config.yaml
d_mlp: 1344
norm_place: "pre"
init_std_qkv: 0.0355
init_std_o: 0.0
beta1: 0.9
Each number is 500 + 25 x the weight over its row's rms, rounded and kept within 0 to 999. Layers, rows and columns count from 0. Numbers have three digits each. The size before them is the row's rms in percent of the matrix's.

# down: layer 6 MLP down (transposed), 1344x512, rms 0.0616, rows 426-460, columns 256-383
# gate: layer 6 MLP gate, 1344x512, rms 0.0661, rows 427-461, columns 256-383
# up: layer 6 MLP up, 1344x512, rms 0.0697, rows 427-461, columns 256-383
down426 096:504481520508521527533464529468514503482512465546503519520512473507517485453491486491520494503502504513509500510563515508510483521527453516507518502501517519507498503567554475527517515484510484485494455525511499502498549547514476539512517490514508514472502447509483507526504488494492505519527461521497451509563476484499486505474570497483476506531479525505504481511484524517511518479493
gate427 102:504498504494510513541483504544511480505463527532482509494499485521459532467531481513520483513508533475545550536482498494505490520513498485482492499513525506487510533500479544504494493529488502492499539523515546518485466482483541481500517474482517540472513494536544501492517512528497521499503517494496450503534489543505484471508493524480516501519474569478506476483466475534555515526498
up427 098:495507495539496467554459507502482539452526483486541447479494477495492501523494497465473517547502459504443505530487468557481495504468522492496493458535504477479492465509515528514471520508524484464517509513495461469504529486535494489513505478482505469522480493487452489493497523469555516492473505532520530493486507483514490468557517474469509513513492508504501535461513461521514491531493
down427 099:463520543475486515506534512507454471484528488484438542494516518525502479495503494455524507471482533575480493502483473518516529524523525492528506533496486503493495505532482534521541522484491486488491524504476498524493489491545487501517487456519509500517508500481518534511465506478504523507523495516499481512535480554501488509515495465500521478534487454487482478492512482489505465491486
gate428 096:514515503484509519505511496447458514542522541515510497532485543490461468525474471478466505491481491516544525514490489502479501493480536479486498549507465498519502509444524469486523456516505518519526514472525512522509520470481458493523531481499521568467485503510488528493523452486457552484497441508485501524448504500496521466473542503474504536544494525496530470475515516516516512482490
up428 095:557494514516487558501495507483507499480496503430498484500495504515521467468493539541493533494497504496515528503497527525459483490523485461471478515492461470550512452473490535486528505473495481508501488519498513493459510524515483559496540502496461518506492513533489448502500553534525441506536473492515508525511477536510480545495475491513483464449486462539542527483518479537475507465499
down428 092:496493523503510475505507499495468519513506485504519502493493552443463487503518487463461502493539469501496526475493497511512480493488530550478516475511487513500528528480451516466470475543506477500506497507505513493527515543465477451507538454462509504515472506483502518508475437504453558481484483495453470489531492535493498490508478523488476487481440524486508496500471479496511510536531
gate429 097:523499492491537513494480507514513450451468489480525524418525503520473580557486537515535497476518423512505521507512505526473448482490500461534483516515512534509523503540515452464524503494507511505492490499530524513452512512514525463500511473516535509488471516496537532455515551505532470514501495488503528513508522536512512531511523483495553550472467524509502478516493454479499481490479
up429 097:495498481486479508519511488472500460489507526469471466557507500495527540476512490513492460460548484489475489513512496503467502457542574494498529491496536473551479474481522488534458494517514533497495514481498505524461468469490554524505514492511507485492522499532474520515484517551470504496524526483545507461470519525519515518484464497497523481460508500556533510481471450480497486437519
down429 098:459482508516457470531524517500495565478550468531536541473506507521514530487503514496535481475436477539513490482487492482515486507517461488520512512460486473488554488531495445468459467534536513458466526457508486497516534540489485499495505507522493474520435467513498490504504486472493477484514473512447492502572476545483483526494547464506486502494474467465467467521516490504491516495543
gate430 104:504463495456551453498492512544483511488473496437517501479496536466490525464481490484484510516536506428485480563492555490480513518523527512518481485503534507485476463526563503516499483483498538453502481561486510512490475493489459490520542466478526513504539497479535487481492479518497513506515450514471553468548455512475519547520466574511519517507490478484530535538506528482479530450506
up430 106:507502479486497544431529534514533466559507511503503471508498510470529519480529515500492464540437446533533464512510447524520471548528440529531529467521486504494531521451492490551527524497491462496487505489458524514526482501498500491481550518521505506500485515483478473535497472480496512457507516498500478505491498503534502520514492482493502476520500509514523532518495551490492486518509
down430 105:586494516518456475525530470491549464518508487552528464472507470475480493486480545494539534519509495521509513482531516522493518521479497477542504539510510478488552486491525517483504464461473476506504485515537509532470472521495517535498462486512526473529491469484486519497556477494513484511516520472511501514524512517539518542456473464480518499512543474505536503482520502507538487495484
gate431 105:513536485492497482522505529471500497487490537465489492495540447488475540496498517523495468519496502471531521490490511486473497497465515493491556542525494510523502449500527479486492502475495549520473478524474539504503477487492503477460519505496508566518521507512531513499501482489520502515507481493493547518532504542535512512509510475505533536463484527527505495498495514501530552479532
up431 106:503468514526491533472493512542505488460510505567544481468505494462449516543517530448483527497485495471514488525497494534540545480499509484503498517509475461472497477496490514534494492539487505496517526502490507489486491506486514521528564521489487485496484517527508493535461485507473508497470497509507505519484487474509427494482501556482509522503524472483508497458501502502480486479514
down431 107:517491546481501471537488487483487489493446482506453444507485488491560498465528536489534503495475494484533464524529502525495518455504529467456487488521508466483475513515469518549544477487500487487505479518503481518505453499470519515468510497528488537500506462506498505474514523530499526521496495503548533543487510553504484504534465528478578540466449506504514511477464547496497528500538
gate432 098:539524560515488501488481505514478524484508512477522497465465488521487512474489532529466479509518512493513489523526506547522482519483503486462501473545451513525484529537451525523499528519501523479472520487478510508445454495505549521473478442521496521506511498488535497496472511467509506486551507495494456492504514535503454515498527491501547558505496495511511485535486507458485543506475
up432 100:491488470515523507507492499497552524565505538440522489506508526510514441457488485521459484462463524531468501510495535529515491529527499504514463520525470514468495494518476520495516491487513505509490465465500512502526513496490471514498496514547496521465511513485485486517486484484502516468546562456513494437505528492499537520524537526519492508517515477519526490474478450504506508503485
down432 101:524523515512482400503488472478464462486524486490493492510570541512510465461491479505486517483473492455495486498511512503510506525490489498500477501451541511538471497466500515498535538465514477514530536502527490495521481481472473479517505512502506492498482510515474510500469524475477507490485494493487493454467521491501515487521515477473490509494521519492499532516504485543474495529486
gate433 099:480457490513507522473454520506478453485512514514503534505505495503492511495517477498488472484539484464533491484485482506464518500515501538522477484483482487500528517485481491488479506481530546484530474477490506497503525477460552553530543532495491524490537495501470510461458465547469473512477485490442496473513444493478513471563493515503536513542518524492520482524522479511531480526530
up433 092:490483493465489498458500454475482502493475521485515494449481508493470467504501501472479513518513529556522461492512469511500476485494515514506515473525458521533520516472517546513515485450537502494504477482492490525476529502479493484485489521478517462490503570486507523496483532512490467474460478514495463528529443469490514491490486473493503434529470558491500527488482486496513504521508
down433 096:499497498523519503556486548526478505525480490491481517506549490490503483477482514489506535497465491473476563496476498504472500467458474445491543476515500486493493519515494511490476491507481523510463510510506524531537525528510531495540509486499475481481515517519493514498479523476491540563459500530531570514513502507538500499480552519461524527513556450499463520527540545493505512495519
gate434 104:523451565501508501504494550495473486467509537493484515500506496495495537469500532535456488540500452512528468484528458482453490521508504460487496491534540513480459536470504495482530485507478524513525486485482512531534467520513531530481527487495502503516558439491470515499476468545514497516494538544530495506525520468492485458528510496470504525504506517527547456544522523492524483500496
up434 105:487502520474446502465539531539474488500472501533576424522484464519499476481488506480510450477496504506485519468486498538466520458490507479495503553528526505515514488531541523496481460493477496509481518487482511482560496513466531486451492492497518510519529513522523448488505530475527471514486498491520507495470480497496506459505531475485469505512472492535474499472499475469494523512481
down434 104:452492485488505498480499499483479537503504510503528501488490526494463504565539530510540478528493500498483540529493472489488529515507518505498473481490535523529509486512546501465536494532494507538490482501542471527462515509521472522496539513496479509516509429507494510471489482506495547492508488476493492552542512513478513441507539472492469497523542487462498504528560503492507543480494
gate435 098:493450444520522491466482534509497505500538489520506496485514528510488503504469480444500475518522464529501522462495517498459506510538538488477489485464489489489503542510525510522496480500475498498493528496508534483499545486516485485510485478536523520486504510531527454508497516491492506546490462505496522389469481497551508522489496499511467482571522553512470530502526504459527477524540
up435 095:497476529529501523489552461470513498520494498492480505511490544547513516440505511502527513511532439485491500489443493523499511500517485509539515480518479509518505497478467481493488486522538480528518505456463460560498509497492516559522508473532480528487519492460438521465504513452485502499499533499497507513497488489490516480496481502479497518464474511539515505497516480528511474498485
down435 098:519531490519510500505480520480489538515534540517539514502484520492481513507494515503485518519504515479466515500494494485457478490492477492552536499476506550496464501492521544503508496525515520506537507493533467456513520469511495511497504496472494496543513473513527506544456517518488489518477497554530522466517503524491492499493468490536462498494518523482513519471540545463472524529493
gate436 098:525512525504506476526474472542473475468513492505476498486464480468506532498488534480537490491524464485492489507558505549470509526493498488511451491498496469496470472511521469461479512497514480519437516467513507458472489488480498472540510449528481515499504523477544527531466503473490525538512516537504506457522496502513532506447476529511481497491516521534544528532453505486479457504469
up436 111:533493476497513509526483520518485493510436471476473504532495537487500466482498479511483452502519537505533537485451474470494488480495507514525496511498492496519479508520540515497525499509496519525530496538506514470484507536519430483487512469525492509471520510513466547459491518539481460486519500466510522555526500492520510503516505491519489484490466485526477479519512536503515473476475
down436 101:488452492485495535519490505476504487499532508537525487520447496497501495521506436524519457526497470477491525464508494500458533502493498532492465525460420494444467456499541464514479541510467515532510481480525584501454476531487494472500538459510501486522524470533492525517477504496470450449489507546501480453511498504492535492491504488494481537523501476502497494504520497535524526515478
gate437 097:520557525476480497487536571479449456472482475500501435510451495505510525519488479482474523477496502493452556511511541507452549570486508485490553528501508443485520510456521482493486517442437507562525496509520564474523507546508514474486524531479517492522506486498487484524504497516520487517501484496519501457499510509478522488520519543472505499491466468542519473471518504499524503463524
up437 099:509544532522459523555511479525491496450474524471470511514486512526562457509452550495483497462509501521538503534535510482501504541502515521564542519511525465503504449516523481489526471499554489497491496513520483519538497507482483504489491512484491515516473523476499522487504451503504552470509540477531461513523495515468497445476487500476498478471507511499540460505517518484494466465553
down437 098:478518516499535481487542485511486517503496512518516488452485550479495475471506484509543444540481516520490496513507467532436507543492508506461477499506521510505476533468568464480505536523491524516493491533489497481484495472506513489506522538442480481531504509454498522525491504476493486528511541484478511514520504487482479541477499449546505508527506524494492499480505519508532523504497
gate438 110:546497525494537486487475562527481464473477470496549525474475503475474505470516503473479472475519477501495489485482478468507519480495503495524515530487497502516498490470467481474512486429506502485527473488490524526492429522484480502472501501514495478509529496421513507523496527480502495505529483506510518489490481488509514488506521503499525471516505500570491505495515497523475481493485
up438 114:475503480459476495510498509526462476504498525481465469534466505520521520536513478566510477471523483462512504516451496505483516533482515471495533509516490523526558474525534469481492537503493487507489517466497461488468564471486539539462440464531537537476492519534474520490484481486483537492494501517485560517497476499492471505541506485458482512515481551482491483499514541470557473497531
down438 111:494502471473476525526494525515481511531529491525504488471473460470497456545500479504530492528499528529503540474509510469473510493486479482516488474502526516529476504504528556502493501539468516525499532468541427473497525504502484480510511515457464500514526533512562516490467446502457499507491482485509505543524522530533508503474510547482456535527490502501491500491463511498520481491482
gate439 098:510513497489488496479501502484474529515533493432523528485473512456504507463512487474490504538523504496502467501463544508457480591443510497522541529516500517525468530470520501526477475501558531473493509489514481540570489470501491502507484491491482481500521469527500493549517472497478531504487464488515498510549495502497504456491473470462503523525501526507497510481471490545474460534496
up439 095:499531504501490439507527497468519474534517510495490558525474524507517499471537470546497492500491504504496487507478483494520486536467511503500502532502518493524539510520512505462487545490536489485468499516507509500484492503523498481476453486505510491543520553499505494522495482481481489486497476504489525461501540496488525528490457483531514514517471484445521508547455522514525475521497
down439 096:481490512448507465463537494496470483496486471500509479469489559502510444550507470516498474521552515528458472516520501501443479486511541489518514472496474520499518516474492536519509512518551487498502502505498466533504476529503475466524485539541490499511519465500533455470499457464488506502525470493514526454507530507517512550532491521510480451506454482480500464458478540486471491506504
gate440 097:522468492556518469482506510487438451498531456465541482510477496491479523507509499488511499521483452455507505503504525488493560475468469481523490502503455520482449521523485487512502442490519503491503515509515526469554502509535491485441538510503548459509529567521487487514457498486497525507499492538451513481481476526492545474458530524455515526477507528564507498526521528492499503501482
up440 110:497477484510508497534472480522521479501440555517467526489518509467485500487485476472510439459538466520517520494586474459507477490528539482536483476481539476539547527475516483467478528536478496496463524468486479475507485509499473492538510501481457516507516479439510522482481513506481470492481472512515524465515461460469481524503475474528467491519479485490510509453435487526492497497499
down440 105:514466521526469493478486535488493477524507521514501497495541494484465502514502495463537476519502481484478522510492481484492497492474552491520526556529494479496497517491468478532470446542472483484509507501514501495552472521463493497559512457475502500549512537483486497460492503521495478513517485543463491516516455455502480512473530535494512483515508511571534497508462519470484519511513
gate441 096:501505475505522475481490538505500511447467539504554482512531491528508517498523543517527525492467472514531503532509504469543472487530529477535467489493475501498494481503480487451502567576516513456478478546507503507521472510519473504474484529539507494522524498511472497510550528515495546482525545482514545498523537537521485518517507495476529523471484515572506469514515512506464510526469
up441 097:500472510529505508507500490479469528498480520515567538534518482527537490474498432532490443447466527540503526570446483490481527548486487470579492530509540515518485524496523447474498483558473506516515481505463503517510463500471476485481470511485519452480507506516528519474545482458529507521492508504526536452478489507522508494514488527490497525505531502504519492518560513495516473494464
down441 097:521510495483521470471507480500536519485503519480512526500509516503509471486464461523500513478534463484519471523520532551522525500505465539494497500562479486512488459485509511505513481505483467511503460515520516509492484540493546549500524508516473512498443485474500469450480545526530522468476490513501508511497509488527505528462499531490510518460496505517512486488478507504474485490489
gate442 106:480491502492495516536567466539473493511492477525486490531488551498507525516497439471490493448514522472476485536485472535482504493488498519515488466516479511505464541518484501506477460536515510495472515483520490549477511499474495477501500491473511487522494503491507484481535474500493496518443490505499506480479476507501464505458513514452520498576526513476488484522526474481518495505488
up442 092:523497484515492458485476472533525536530493469459489509520516478500460490511483502513503490499488545502500505498483502509527479503493503527495476523549509462534446520536500528508508515529503517499480464533510460441468474509519514504464502502495476525499458486466526493536487546499537479500475514499494463504557532507512491473549502521510480545538513508474507507509492504461497512445523
down442 098:413530519470516524534505518464493471492499554546503489452482511501509493501532493472506499494488444506512519482536494491483531541459547488498485499442483533469515494488510479481502485482461491507519521473467526497516506513492532522530508526520506512459517546571494473500536466482465509478493498498529493493453464509477521467503503509497493480487454483529481486509464533547489516510514
gate443 102:531527499509485535467507507512514513500522470537532535494417527485430554503495494507512482481468516499520527546499538493510506478485509515464486506511512524539435477476469477461530511526527483498511472518499527507560476502510512511487451499475499499528485485499498460516501491480493507470470515506510483507481518502537522537498521501504515508507569519563495477472507537562463474498503
up443 100:525526531510472540468514485482498520549519542488479524498505494478491517510473531466530480498529469507505525548497547464532476511524496493488525485509503554499473472527532496469481484470509436531517510537479497448537504489524550501466474457511533468517460502538513500509538487499491503529488530521522474503464511505503476462428486493516521544514537501520465505498476514527501486501484
down443 102:522487525502501485515495504463504491500506476492462469514477497498486489525461528497506556498492489482504494480501557501478540499525481499491475472512479479513486514478499494510500532531534496521504517486572509508551509459512500526452505534503519506513523481529464454464524466462475483475457499536456489490495508464510471513479537518518505506482546512522452510494478489454543471496493
gate444 102:533467536493506516513495492469493484486500511536520457483498508509505508489462515522492487501523505502526489512473548480471527489475511502511480468527500525524487468529494486496465467472436518483496514511516480475526530516474511517513555513508479509490446528522511506470493480515513499454484504493480500563494532514501530463517520554517528496520521498500472463545499526509493488491471
up444 108:505499481490516501455514492572515518518498513491531505506491468508519506528461460523531500465481516523495498481498516522469518485494519504495491434536532493527521469471508512501524501492519479535479529498478464451520516513479490520489493503509508536507494527464524512438529545513496538505485513482518427501488481497487477513507506524536464498483484515474478519486487493485509490458477
down444 106:482515491514525495490498479494465509523515526487501529522490491528497496516522488473491517510457488517489522452530501470501514497510527545503523516487453473475439534510549485510489538535477508501520488489494485516466498505464497505434500467511480502503491480510526547499507445472507466459419480540502497486516502511462511493508511546487507481544489453534474506494498521528514478496491
gate445 099:530544489441506449465495526464508555498548502489459505509510501534469501503492510475498478491516501478507489520531515462503491489483500513475511497474512528495488509522497469464450532486490484508532507518502512441537479504521477484505533461503479482502485484486501490505498530498476551556504508482515510491491456511515459470537526476492520470514501553510511509509468498514511509493495
up445 096:495500538489512520510546537516514493517479473455461531501523560466549503509506536533473533471449493498516505489503471527503502544468504495523514524496512513512512488462542507516517536541481510536486474515484479530519518525479469488507497487475480515504502520513518520489505526450521494501488441518510425551483464506461489480503476509463443548497466522521532498491508488501458551494499
down445 097:546520476485478467472449532489464494502465511454486515530500528516501464512466479467442505488607463469502511488568498541537489492524503526519490495506531514474513519509468488515502476491520474466463513471525542474483538456492542518527517454479508521473477488465473478486469537489515487538499534536533520514523480469543485477500492495481527482549536516477500500500448514549489449497479
gate446 100:538509487522492529466484513520486512446477514522457479497509520517506459465473495487494524497499499475523492450490472512513489452518479484511492493529462479494454520543515490556531510501531496505490523459544479498530462494502541505459527500508524481515497508514513518488493498537474515544498470512485531508507456495511484531485528528481502451499501512533545480488491495468453493479498
up446 096:505512500521502511520471482495466504490490463490524495488510496498484440524473515507490513534534524543523532461505511501480481508500506501586514451503474541497481531522548504523490494501475503528512471496515489497462502498509503515513481514484487481479506516500481483509518518491486508509488509495522526523483450556435527522515471494504510497506524486498517506505492528525497528550494
down446 098:590521459495496536501476489479444504472499542493470531478483481522519519514471475515491517511498454471509494451481513496476516484484457504491488489535521516525511474494459504479474499503510511492463566527495486485501521505533520509495504489524526472523510477458471498534507487530507509513498501457497505480481546501532484509521510476546501493501493504508513456507477543512501501482496
gate447 099:510503531539549498487517473524493509515536494542443493503484489492503508445503512471481484488560518432508523508508491495469498483464501473485565528490513493555479466510500475481531482488484491482500477471515537492516505498515523532517468521444511505538486483506493500493486507473479484516476544470484541509560451520513528492501506511485515501492509539525531543527527491524485464490452
up447 100:507483504473524483434494476548453504459521504540467515483464486531518482459482500525488443532503515506483515506515482481495510460507515483516524477521483464535513500446490510485524500463523489487527473504522490521522511479490510467527510456473518485466526503486484466521497547489504502479482493486517516507483465481484511480537518514513515474536509535535466497488515507510532457523441
down447 097:487542457534478484469492546459486502510499487507516502481509523497474501485464502512511501465512512487495510499454449456516517483466514494467558449535467519550491448456478466493501486527464474488494511476462529499499515493493551515478474508501522487532462517484523470493489500503470480508487508479481520527508501521507460486476505532518546463541515491542529521493534499507483504497480
gate448 108:542505555541505486493504482534526467500527520488524471496490488496475492512521486523522552506509541478509472517507544540435497459504484463501512496525545480529520493479554476505506513459527516479458515518479489504498515525495499512507469525484483488553537506514512484490456522557500503484513510502516528463504467513469486466519470510480535468468484488490497460500525526462496493473489
up448 116:511471527484522525464538545507492536499506486543537467490458505511518502502493495534498491465490452486522501461502509499468531507482536437480504525485489518469476494483511489510509471519467487488445472485484534508518486513510506503487526460510511499500488492552507510485514494520498514497509516503520451482455492515543513549479520470524498547483517439476536464525480531461480562519482
down448 112:522496506520513476520491503495486527515550479461512494521537484478511486536499505488566504482547526524506462530523537478511463505485448507527484510495548498470522495532485486517488518475493491486533470525488476507497481523459518479520511519521500527504491482504498551494494528484491477481505493490503467511477455490459470476507498465497495475489521526499548493463470496517460517513506
gate449 099:463467478509482483508520438478471523532525513442494514548514542487519478485522464445512507492491489531484519504494496472522524483480500501486525494477490516538493504496477520495490563528510470538490550485477503488528478477530494542487504504494491492507536470459505507451497525475473502473451485507505515498483519484446475517516482514505505522468471508502506528484498483531512486510493
up449 092:495518481489511518476529532509492523498505487490490515521513520451495489501500503499488470477489499500498545478526516490504498508509502484496510476554507484501518497525522490468511492496549450516508543474475540510486485500539511508457509510486508466496546471488472487460495503495508564495485471486494528455489540485515469537498484504510513518473493509510531484501504484523508507470516
down449 095:458488502483489489503457511502527505534470491507521471467523438523508495509493530513507498509520544500488472528491475504486479499539508527493498518490519473504497527507509530541490500502453587493474462488515453511514549473445497514527505512507505533476463511524511503547507494512508482497541520486492461516499508500496522488469508493510482471487493476459499523532458559462492443494483
gate450 095:501545483487497552472469535550520528497458535490472475535488461503494488530522490471501510555468512499485508523551496488526486453505524479484510491489484542498491490497502516490532479535472506470502490509493505514491540510519551466526530469487447525495527509443499512510525515470517533517518485498480552524535500511476490506503503522498488507503449502536493504509501471498501484482474
up450 091:501493500489513493458500554493532492460550510483511505503449486504455506519534508505485515492520499526542522484532474499487491507542513529497502492552530518509477478506489459511512544533438529499512458492534519525534491466501514504480549546478519475475479496496516479494509491485494492499504483479503530532532550486518505472522471481502502475508514475521484481501510511541502488494465
down450 094:586490487513484514513461492451484506519476482543522457540510478532533501488521501504492535534532542519472536501492501467501507484492518509521507483512480505508509536465500481480494492526509482498512483516477527508476494537480538540527491483481467485507511497451490507536469447493485442516441480482484502472493485513483478488504497520483488505492524490512540502508499495530495471511496
gate451 101:524483479466514512531496491512512499504521499469494482522529476487489497535476545529504478471501516487499490522469552484547513529494516518468498529512544522544546520512515525520536471508527518453476502524511497519438522485458465473520507536493510523530509529458471489481484471520506518451573490487518507482514440530497505540488502456499511520463460519555507482503462456472468460477519
up451 101:496451489453487522483542515510524503528513542511514488534532470501521481507527519518517495506501514509471489507525501480540503490485509511490533515490463498505519511486538507523478507472547540478473476466515465520503462478460512449497546519469504503513510508482496509512493460479483482484543528508498505490465479529510513485469512534462507505452516502537538517504488493508505469495504
down451 102:503518518539484476473526544485436491489466494522482503482490491487512491493504470524458516490477505499557466517528503480488471472535499494475517486478542509469499514497536544506473456492475536475523510475511491461504490501490511466501532483532534523434492492489498519487498515486522522513479512515512482506506502492499483509515535512505494522505533540476519498526476499503548514505450
gate452 105:531518545513498517510445526497529489501437530449484507463495506496530501524507515496484520478508489466524474523549522486491520526520498512497491565500505506468505467471532493481530508471495510493477517491523488470494485499481495510475524528516486509513491504503516499510502511543489489506519534454502541494475497492539491454526509507458552486505517504489485444535516525518517528492502
up452 105:484498486536505495520508518530509503522512506540483485536527506518508523493503538522544506474474525481520468475484526487496548502473480514490534527515524478491512510431516551465486488466501508440511461468474499492483505499530454477490468463505494492458478526521545500528504497512524558447516525563513491479481531508507505513443482493474524471519485506494501503481472547489471489538493
down452 103:512479497498508502490487487479522476530517488478463510524526520521474503473517508478519473533523501481473533471495522502488474457549475480530481504500535498496542512480504521539509522509503537517499465450516505526501525555445484496498487581530511486509493487492521518475540461476492491476471478479473495520462471491450517514561489537533466516513502481518491497449496460487493508489510
gate453 096:492470470513476505517439515502507496556517526494526482472493491467506512510520465471562504502500478516520531483461517493500509465474518475456533492519486479454483527522483526537494489476502512489482501554562497500458536524462550478489494472522500499491508521461518462509514510499494502527489517489494517478502485476529485478520467528499489470522522506505532509495491449532503460524522
up453 090:499528512533474513502512462497486524475520511540466469478489454466486511482510504482505523503472463503491498522498514498549474508524488481520497471542481478541480496529473499506529508461523485473483506489488511505543523498482498513482459536515471506478515468498502482490500519462501485515488486511487459492537481472510459489546534455504494501479476528508472484475471502545501525493502
down453 093:509483478514516492483488495510512535504502488456510509530505533488521496519474505501511447520502514487502529490455503491535497541496485525476498535441521493494530524496529488459514502530499540490512492512534532507479489539479503477533488477480533514523506503479461511530548496513507523515497496479497507515490475519520509507451503504450489495545543488508520481500516500515510475496559
gate454 108:540539488486461487527498487525511465504478531481448525478524463498486481490517522504488491496527482538498509489496532472475478520500478485535510501538502497498474460515473473483516513529485552511497496474537528479519499514512517499452502467508469471510491531526492478496472476548535527478483497531509487509543522476493504468509490508487502519464509509503500475519443492498497518483497
up454 106:502531466505535459472505479488465491486499435499535480512523526456524506519507488444510553469469512476525484458489505513528514488457450433514494568527492524497495463495534466485479511453471446526495509460513502528484441441512499522495502496510519496497474523479521495484486521483501501498503495547500488494448527524504499492524513470487512544520485510509503529488489482506450522454507
down454 101:501476473485484465507465490489488464544500493492494478462494463499503507509483550496446515503568528461552524504459526504447529532453469543549492559539478515548522517446524499504505501531486449491453465497497526485487494486454492510497514502514487470528485489511510506499510499533485518538498517471455503535504484515558477532532497514556557537510490536529508499457514498455545516484459
gate455 091:442476527525518514515514524504494472537511524466490505530505514478516544482495414502500497514504507445501512484532473525455523487433524488517472477519517522498538564553487497474480499548542508484522512470468487516516464472475524516508507479517514486495535519507525506460506513494461521480501481514494495488445466511511510463499497499498505530505495537518506519513529480523521516473462
up455 087:449493477480487560499503492482494515515493546484512462489522478521468511467503526477513508515536523514499489509515483475525458479470517552570454486507493485518476525509501473524480497472470450470513542480524548464523529494526470471516496489452495507475541570510497518508514517490518485515530511488492505518487492470501506499485455484541478492483538512517484547485467474480481443519465
down455 092:692503514517509484527495559509516480455505490527480496498507534498523515528503544490506490489501484528494501491489512500477519488550454492467509550498481513498506442484521537501501496480479517502514481501501495488490510514514522494510515511514489507539456462478461498496515481511496514498472513498475483510530538511540490496515496499487501485528449495480507484501494502518500513480549
gate456 099:546501531538469479496486516483515493479472480516502519447505471529514496492494501510548537466497492479517455511510506481450516466495438512455543504478521548506477505477508502504468523495454489511434482550519500503559498495505524525536533473475523502510508472503524519451530469514528480493461515540484493492527494500534442519545504476490558456510479491503469460516494486459516472481510
up456 096:520473477473481493526503484491454528543476487477531459462537513540527502495523508496509513471456509483514508491526500503501485507516484507484530518494462522505510476536490432475463452518435536462515484490497522491505522451505531520519545484500493508504517453497468495457462465515528479492497430460456506526503491468539503445485480481515505522523506497470473511467523505514471480478491
down456 099:501450480483455522494548481532519492510458470471497503477448517476519469558503500511529499450500495489497517515489456503506508500530517484503483493518488474514524501460490517472494543539491527512486484470550500547533481511510530485461486469545498545450456503543479490481552482511495490539499506492528477517494529456537514496466508520463483503559545512460491511511473519478498518491452
gate457 103:526512507538561495502461497457470488503538493541478525524477474492487468503515470543490489505498481459536512511543562521512537486473512504534515534542518556515485487484506509489484443495500467496497497510509513478440475498457463476465483550496555468495486485568556470506527519528508469466505513556514505502470455527505494507524428513490502475504500527541489486495508526523497506497490
up457 112:514513460490491483436508502465476510521499552510493507519459503479513515513544498501533469470546511523504481511500484497440489520501513473536497493481465525532471534470477456469485538466508503463489562517506514567536476474515535475473521482540533454479513522448484510469472522512506470511468515568496524481508540467505513466491548500490491491566473512468495497477464462539554512509508
down457 111:466471526466489505482501491457469535490422519480501512491500551467476497484550500514485518504513490529479521549544507476474492485468570536539484480468486521517484485474455505518503508481511483513520522527501521499518539516479542493495496448496473462493501506506492516531506529512489519506496533545473492439463512480555485507515523495505532516474522517464495495512508496521504526474483
gate458 098:497479485523529486514460496464483454522542469500485469471504475504542506503498530473492471510527452498534524493528537501495536525488456551506488500507454461488500457479490507521483507511554543548480466496496494518512459479530516530550532485484488498503490495480519501531517493483566500520484484491526527510504494474478491470532544487457473490502507496531481523499490512519483515514508
up458 098:484520505485524446488507519501484483487464529526487476491510507486500502503574458546515470458482481486482514463491481486538481466540474499515506523531516489481512531514480489445510464478465466535520546515549503533470504465489444483512460503490507470525485538499525504457518519519487525499517556512545503497475486491495525483549495552510522498511552482511488475506510492501476498523517
down458 099:503497553507464469483521484445458515497552490475476529498501490516485513520515524474519455502515475562521523492482541499522503536506481514476509499456480529512512451526508483551472460490482541491484464532497472524530478529490484510493541507495523508493454507505482522512524515470470494552458475516511463520497488500487518526534462447555507492509485501525458478543526527538492475460486
gate459 105:512511514499511516457480502462470502515545477512478488491482507532481506515533494514452488493531515486523493484501516508512486474418514515510534505496490486558502509477474491518526490458500533461509546495520484489559499493504482498488536466524458506507497507511522534520488534524526477521526455453516536504507486507459486525491525458506528514518507509522501510507534466528507491504469
up459 112:461480538520451473470494560473513515469489467531527504487540483515469509483533481473486531522471544468458470481472485485547462485504502578535515532494507465498479524497521463526508484490511517462479527507513450476504438524493493488510488496511479505525532499506538540504493494490501510522522540522511465466550481511450548517537515494494492530489505469495476500505534491479460520522475
down459 108:433519497494493518497502538471506491469506508537526571522525487494491488544460504497503514451497466504506453503516511471513537501482501561502479474500527513520513469465484505483499492494486500475511526480483477511492513478519487498517535511479530505511484509507540474529495511488499530539476509476500443552533474532516523506502474512502476527462542544479498503529507486483493509488486
gate460 094:485513461467526525522493483498501498490516490472431468513500507510486475481510455511460481519500482446511569460484487527509492530463485461497497507508540527507508557473495458505493490506481481501487492495502482542493512470474496497500517513486524444479511495507500512464498542507508456464480519503455441519516488505548474501509443513574498488459474484498503482473517487488524528506473
up460 086:515467470479517503519540491493504540486485504507473489468500488498461495542488501515531494481480467512501457538473463505473491497506488466475499516494471516509450492472535531479502510506468474484488494540486507489492487507452519501487468522484523504509505471545506493522497545529501529510481535504558512517450515466500524545447527522481525422479514492499434460548500527458479495513483
down460 090:437491510508515471531459519486497491507500512493515503496514513501539490480516521506492478494480496506485510451492516475536483518488463494484509489496529509489522478517463459510533520535506514519536517455515441495516494529526501499493503523467498501440495493476469527508494492463535502467503483480468474499497475507467507486542505482520518552505511507501565521503512488533515506493516
gate461 105:550493501457534510502523513490479499492485519437528504504488516491485506498464525501496491507529448517517518476501519493473494479505511501489444494566505506497511459526481483513485525496502489521512482485518499485478493468511476483522544538498518507495521500542513446474501494521492521526545496528497502463465525484478515497500477444494496499497488545476538523505505501539500506458474
up461 111:477479502496492498496520517487487550515496532503454547490462531505455518525456478461514534450482504503445516539441505463464466534493533464519509502561522500517508497503494516487529504525517516526491484507530497490472497488502489537470495450451490506472525533494476511480525485488494510504566508513498505547467514532493529516524552499485503527464510497535522484513516505501544522512519